{
  "num_hidden_layers": 17,
  "hidden_size": 64,
  "num_attention_heads": 2,
  "num_key_value_heads": 2,
  "head_dim": 32,
  "intermediate_size": 256,
  "vocab_size": 2048,
  "hidden_act": "gelu",
  "norm": "layernorm",
  "norm_place": "pre",
  "norm_eps": 1e-05,
  "positions": "rope",
  "rope_theta": 10000.0,
  "rope_fraction": 0.25,
  "qk_norm": true,
  "attn_scale": 0.177,
  "bias": "all",
  "tie_word_embeddings": false,
  "parallel_block": true,
  "init": "uniform",
  "init_std_qkv": 0.062,
  "init_std_o": 0.0,
  "init_std_up": 0.062,
  "init_std_down": 0.0,
  "optimizer": "soap_variant",
  "learning_rate": 0.00911,
  "beta1": 0.95,
  "beta2": 0.99,
  "weight_decay": 0.0,
  "lr_head": 0.0101,
  "warmup_steps": 117,
  "schedule": "wsd",
  "decay_fraction": 0.686,
  "decay_shape": "linear",
  "final_lr_fraction": 0.0,
  "batch_tokens": [16384, 32768, 49152],
  "max_seq_len": 512,
  "doc_mask": false,
  "z_loss": 1e-05,
  "train_tokens": 141400000,
  "max_steps": 4790,
  "dataset": "wikipedia_en"
}
Each number is 128 + 32 x the weight over its row's rms, rounded and kept within 0 to 255. Layers, rows and columns count from 0. Numbers have three digits each. The size before them is the row's rms in percent of the matrix's.

# layer 10 attention key, 64x64, rms 0.644, rows 42-63, columns 0-63
124:196134135156169152061107152113155202151137093157104114149075111174136112091159133103072124144126164084122101099121124135118183117151152137161192132080086111102137155068140138146137144089066138
118:148092078129119230065101112120156160142132139082155124132104163136080127076164201084151150137140141129111142116100109180102113111157110128081101112149126200152174147144150120129176128166133101
132:130140105210119111112169133144139101077164103108112107180145152111130125110131215157122162081099136141167117086154138191176071177133115086133127125066097126130109145113071148101149110162113089
109:076152154079105118168123152148117128135163130133115149165124137102132086142080162143094092075047130072108175161124102142160147108055073136173190147098149145184122164080152158111134128129136118
122:106139104125156163121092100109138108151113056128094112127139100103139114192097132127117147126143074100164132109115167103159101085183148091162197110141163105183229112141089126109099121183102128
133:089163139168139123161153132137121140202086097134142074116152131156093215087150095078173168126127071082149172111168103175109103119102119154122126112107189167101125069134111157112145129158129145
124:118112185093115146133206118179164136122199108103139091156120117093143145109104056141140115129094133150144194136143116117081149151075170116119086160113060170077179124128107119142116125118084097
130:078122146165189147118128132080094087143142126144148085092155104080111140109175153130124097126077168144090103173092155107134154107201062159172126157134132140067136119103063127156094080129156121
110:088115133178094145136117156172152148154170058142162062155090128078157125082128145105130095132176104145108107133144141123102100140130094130131128151212107098160094171103165090101139190105177174
119:150121147098142079170031160142153112115075080124151139196173152065140089081138104069165114155130167151136110109166144127151140116137135111091110143165128129118108144117122130132127146152045077
129:071179131126126115127075114123160119138127146116057139133114080159179036132102139100170103107104153112099217108130127144129162112152098133035114127121119115104178104129108110120171147113156140
120:141164117138090140159144046138047122094101051098132162157112129177151166137146094120204100131113163093152119068154094113127108095147138141131130105172131136098091184110121100164109163105123108
115:137141128164130086122119170137086124106141185068133186084091144146103140166186096127106116155125148170154134107143092114179188118085114152075126148145122126138129110160099186040088111128074123
116:100108080152134151118177136117154122092144155126158146162145170131088079177125107074112143139173088091086119155175063114137172091212140146108135090158150123081118132137135165118065139123178166
098:194091113174064123101173116145145091127132124104147124084132068116161134126131133064118149124134151172091036118164144187133088103123178139087126121155077092130123108156102113095150144102171160
124:127108142114155161156136123158147126099162121114078109080133114210146121125168070092148067129128156155133093169098083158154082159185164155161109127103131103115165086181118107134139189186087125
111:152166129084147151143116138107064130159053214109151198068125133082128169098169107134131119136115114123132150096047139158178101153095120071129127165115103097152149140114160102143156141146141125
128:053149157140126096132112139108146129089091106111098071145086085170140099146125099188136109109194127197123107138103171161166082137075117134083170137136107091107090141088191152126116115105151162
133:156136121125084149106121120106142078137149129136098114137147203153104096064135127175137145176128195107116132130132161159140108058073132094086181165125135101113136123150120114181024122116139096
121:109147130121143123120163153128092112081080140105134150157177187152132157108102146109138088103144074125110162096136134140147170136171145174132069129087055064050142142075160113147128197150138130
122:114114123084083142142135206095111119093128102062119146163130101110079152154147130066144163116127163136060108173086125147153134066086156125146171116143114165129198182113172174117118106141144126
119:113073137099146138067147099193140127099059138061145103113091096109103092157122130171128157080110120117177145089129177121109129125177143110061101054107119164090155116151137128161135097103162132
# layer 10 attention query, 64x64, rms 0.603, rows 43-63, columns 0-63
072:134122093118088152132136134129120121151109166090128108115065145156099110054131085170160084156137098158116131223071136149134110122138089145163102087211133133122086156121146087166123086158158092
131:132093113130072140131089120130133107181106140138123125195140102160103201125170137150042077124099130166150095130149125138138098159154144095115064165128114100115138152132070111134104034147160138
100:139154119134090121161137167140118136102102126094058129119090044082128143119131153121081138078103095055124132143138122203154132086148089135116110184040122150139112139096106149158119140130101180
108:096153134115104160160124120080142101148084099096145082132141153126157134143142076183101091062156110083101153122135185114126106099135151114174149127142084136187198105135122091109141151033135092
109:130105120058114072158153077127139187124121117115099099144128169117052112075152120120112089105146128103180117144155186119118108145056122131127123131144180099091179094102096129093185177144140157
102:174160104145100113136179078129152108138176136073135066121123142123152079112187142059164107116103114124103129118099124110109192162099156113123089163121148191084148205121159131131111094127080159
113:069115207141141104088164078064127118116140110130091138138159054155165185096147115080137130117114161092157102185068131097141167128139108109126144148154116147166113067140094137087107117106137164
107:058152167144099132103106089155108165082174146140124090083168110116092153170129152079094107145082113115089155118129155167124074162114118134140094124184133142131085203086142076165125178097115108
077:114140190143137132130127127183148086104105179120116092172139145049144089101139125079158122062110101091125076086180145100127154079194157134130109130174127129157090126084131083146126084136090127
120:170174144124097098138090110128135086122185119125140113140156139113164109114133161179107130131201143094134189149114053120174126108145075169077129088162120189103162133143075180110175130150144108
093:167181132129120164102161116171074116091141109149096200182165108137091108115106141143128123096169132185142121071155111085062134132101086111124174122189197124124155143182108117170105119120126126
087:123073102157166118110068137179124086097184063093139164091074110129082167151133114098157140144135089129163147149128079067136147111130148091094091134096094058100127124116102163088159114147122097
107:126107122097112176106190149121209104088179144158135127140156114142100143136169148128159149101124083172086175195166125151152141097135088130174172075118176109138092080138104103094121142097104081
095:095069162098057095140118128171109124139138139112192167057176142123142087121133115123116136152065127141068087153127133151108107088118167097158140082154131089099125136147099121092088150178178084
100:174089187109108176167148152080139104125111142101151107133139134168198060112116111111116154092072139117121126135138145079192144163131172116161163134129125152159155156218125139153096165158117167
111:133152151183189179115112159118111108113080184131136175124089152106120078057075079075135112148151093111153109096102078162110095136095152090136146099149096125118165083072117133120137125140164172
100:047088134125110128078127139114080097069178105146152134103126108097136109122089143160118109137130178122087090079183081163124045169090154176131112157109122185085132102103130152098127136135118107
116:100172112123173122141160119125115045169118107150169119115139138093091080075204139116105167109109169152120133158165078138068126107142102159104094203128108085182107109147142139186119132127139120
103:198119174143164105104127141118102085103168104084110133181161132142100132073127130137082116159108076168102142113151076164159140158177125133110152087138165134086182075091125080082097132170155159
094:136120083101129145111167201130103087111107143103143137175176108129174127152142160165210137176103088116181100156145145155091126062117100137186170176170091171132134130097158140116147127164141154
117:112123147179089118162215151158170108181120129126095111071088135118105124109112151216138101111163143134098104145116091118161140120106177175114140097157125159102200098146164111090118068137132107
# layer 10 attention value, 64x64, rms 0.904, rows 32-60, columns 0-63
119:147097134126168115093147179151153156099074100135105139189141125153123114106130141154155115109131144074171093201123073124203128102086098106145041128167119083159156112127132082108123087102162130
114:115165121124098146089082130155164078160183156123089162166114149106138202141153089122150134019142113133146122137104175143066146107149122157106124144128116082133097104125175101155157073163140097
133:115137118105172111143101111115138154133139116052115176109139163127175134135153171088118123082135099158137126196209117142112081164154129150122167112119060191172120109102166125154082078080147114
125:153161140158125120113141089067124116086119144031111117156135154121166079055140133156138086165097079151153088158154145071110146133117104100127156090126176137144141118138168155126152114146119217
128:104161158127104153148188163123156098140132071158161134071160114120117132081143161121146117126130112172122122106089064073158137104124173087065159096082149111162088131078124158211161106111117121
121:105113084148170079120176147206086111160127169114130139162163047162126105115109082151129140206161087109129087129125116134072106097163091142128136141079069125157147158096111123149125146152123099
134:127149104079076092122111161151127112176135165162134078130078168160224141132110127127133124137122109123123061099113097117197156116174159091142140148130134209086139131149145086120150109148178098
130:097159069143094070120131116181191212156090142164154170141189120165105121112181101135121084114050113132153132161094165113131125127154120096132169078157136127113133182139137140119085112130122128
127:138134117104147133188163148146157120090144139146179150107149174140117117147094106153101096094167178063103080118116131158092059120153114158074085149159114117108175142116112132098152060077104196
131:163127126136152105127099196128161046156113107153114122124090116140128142123152175110129113165098053140136144111129139182137103104144138148140101151141172146087126193201131115163104124062057173
125:107122051087090173147159101159145080163128144132064174122130126091098113133173167123131060147152146110170095123153171115160145185096141119145175131146146129077152103077144137091141115057143114
135:097056141156085097169128071108111148205138073106113165137098180144112117121106113145176104162126148103130146150097163133156152102143134109124066099083073115179094155092135140112128079167126177
132:121086144132074183177160144070091106150163195126117088149162101175129144063105108112078161108132104094191141147120144097162140161135139141114168073159094111120124173148144175116165118091099118
130:146150125214114125116103119124128142096098122122135123188147069092119163134106111141066074179072151067108154162100104129130119168117200150073117137138137197146119083116139138155092126139165097
115:111106088103089112163059125133110145164166129082188149156140095124107113120143148135095079112197124133121082098108081132131145134092125155150141083146151103095167098110101082196089089185080161
118:008035163149147179146087132136105129105116149132133177158140146142110118140101177082114124184075137125147128049116147132104108153128176122097137123124154134139147113157148132121116148077128144
114:159144159115073122078134108158098084186135148106129078145110129100102098153173082096113146116130141124124111097147128152181106175161079188118078134076176122198178173124181128150098108130111143
119:164093167146159129128128132145128057182110105115202170153115109174174118111096131143159175124137102136110152149147069122094134206106099078120115138133141092111167108074144139114081081118160070
136:138199146115134152144144147130126127173116117106165121137103090151024066076114144151142065112101156164106141105177088104125112143171164107174151113128082121156124117148132105043143096145152135
132:091110102170080109104112101120194136136065155109140105098155137140166196105090120102133112126151146121061181105171104081148117134118111121177143178097107096120195193149163157147122107093107107
131:148091183127104081174144092165149159065131144158086120142103111138070127125083140073129145142172113173133146105087101140156144140161067064160147129170120172125152063080120107167120121134102163
120:182107104136097099177102168123101169121182096098140126120127129153086111123123088145108097142110094135125148101133185118181069161172100149133076149108119143137143078133127170192113116050164062
127:164070167161120165093106177109108179132166158132097127110217144164123126134112083162193125074099109142095084069152115131119143134089111137100133116138186144108170158085114075104113113136159136
118:146095075143200140163134073116178099099115120110122141122159076131129123100167101108088124076117136161141133099140157091182127076073132096113114134106138167162086174090169094076110182135178132
126:138097040096189118134153149167098130125172082102107117112107133085155150088116104179124155121104125129042185080105126156164148155125110150139165084177095083104097079154132145138136116157134151
125:140121140127119123083159080143098125084167191117162121124103122177126136148144149073104097172157107097119173176184194104163088087082161127136142162116131091115112114075122067165169076133120096
130:099161108162126132165064129107152142126178165094189125070097061122120109141069154123193188157089123111158081151154154152142142139136115121142100130108162094101140136095201116148117155166097092
132:085121166173128145099102122147145093170121125165134193148115143088131130127157087153132118117143156098128104154173106112170072080116105101165113045127094168096157096106150166129182190114063096
122:140168183173139162186161102183135158162128143080106144125190147133104172143101174132149151151120121111045111103074164114158115120136098097118156119135138160100097091158187113102125098099061109
# layer 10 attention output (transposed), 64x64, rms 0.837, rows 32-59, columns 0-63
121:159117152140102099180124094132106127190173059129129134097193091101115095117162136179092083127146132133135145095094152126122136177115221169159176136098100141125087120186129155157152168122130102
116:064121195126141170134100141134149118114125123121186135217152099118116076167132128095148152153107123072078160163127071108152128143137093093183160120082080104155147169124140172106152134130086156
132:124110117136145122192067121083117171084090148174108056142122097172142053119131110117111112163139181125113139084113117092113139107130141094104158136165119129099187128198118122081108141174121190
125:113123103122062111134113155131116193218133138167157124128149124127151152171150093045151108173134089155102106068099107131144123118090131105073128165129152156122152154115065097115057153138119115
125:193136090118114104126090120170156106135134197080095103120077125133104177183138118152146160196084141119136166135099148099121079124171137125134104193063102126144155129177105112080149133083115096
126:124188101127093090159190151093072167127095191096149154106077115109158096113149137166095115125058112122141125151191097083130184138073111127104154145112077154160129145138182149136120156131141098
131:080070143117122101144114144112078160113158146152131092145131130128064179127078116124077136092105107142162233201128123133115121133085137163131093134119179128146121078130120185130121163110071139
122:129080145079104103171084109080125098181164131058171107076098128137121112125160145118141163165168080178156129164160116153126131168170083157106099162175085137098137163135140138151138142199146103
124:171147144126137182184126115110083097161096093119104138160103141101137126070120102157136084138143089174181142106132166132149070097095141114086164170138094062158107144062153137110189107101098166
130:107179132157117138095129089119139202126159088130075147100065124066171137197094112135164136113183104141118171138104130116112115202112109129091131102103149149102143090116119140112198155167150171
122:183092188132153144098190054133085172149127142106155078149098184148136082120115134093173087130103074117137172147063122103128102109157140134129085079122108068134120106145104149133097117158160132
136:172119149090153172087154097151112172109118151127173128105180093170154157096140122101096153141157130191111086120187049132103111127178183128120148145117113145140112135147172154084167142098062087
129:158165108113188095088094112133113117143083102090087122134127200108074169159150110079180076104078134135113124115145098155171134139117100077110104144156128162180130140201130146145124177134092087
132:144128073113158125097095161068074123170090142094163099099124109157106079143118146142135172120150076173140145070135151119106171181149131090217168078122152130172126126086113098135105149119160150
121:108117109159154124094126099113087168182130063124106092173152119140107099122156168112076134185110196172177147196130131105147069110135114108090145148098109178161150165075158114127140100161150105
121:194161126110160142079128141142125137113078082130067042130107111164185161120132185133128171090106061124106095099124132118096149104157109126150133205115177153108093106122130131154156112139167151
112:092155109154205153133163133087156154124092097135152154140199129122130140199087116086121165145130076118177149135125129123104090110076106166130181091135097122112129115155169132052144163141117065
123:086115103096112168113156119150125166108118149119108128139129070156110120185101123155059061130106131104170110114071162149192172129192098130112180144103083128137081141164134147108100187096165154
133:144089103087116030107109076157104167120117144138130129112166151186138080169140091184149166150167154135149061160135167140130077099107116157082135126140126092125141140127124150182135171068150137
129:138057153079117178176108169089113166102135127180060155091142129158125150168111179152163157113101130138193155104182163136138165147148099099078133104116127113118096135162110120119137088120134053
134:132136101151129158119127125094079127168116103181165172140113130062156109104148115139063159085128157129121104187117140128126103099180133130163081181137184082123119106191092124101136130162183055
123:108170102076142135148140100104157125123129167115092090106108132120132050147140145118152083130169128153106120191146161172079111081130130119154208137168205120177142118124102141048134137143138086
130:075138142103164116191100113125167106180105151159129088097130132108170179190109182090092149121139124095170111160086123128173109085119190109154176172144118137149086142110176153197124113122134108
111:157147078091113105224165081055169109141139135169128099127140125146132162119151138064151141178168161107083112107084146113138161151138085115165073084129125084123101101154133155174136132123088133
116:103122181130100072084132109136131129129113139070102140160115084148133122141119087086128080116202198144131142142209149132099150142132116119140092160094123044155133189143159123117075082124138140
123:105114091124097177141176119084140093130119145121115072223170139085114086093100176188184130114133145148095141083120094139141104140135145157076117141095146167145157075157123133138081126142132068
127:092155130086159091150208133117188081111119091160129115155139150164118094178157110126095114101081097182151130173135085117134146155165109089078129128116126213107153094098086110111117093093158140
138:156172134114127110104115170121137120122185099131134150098152165219148134108116120183156111181085179169161125143088062120149163133089147118140148149098124092133059073142101157100135113197123127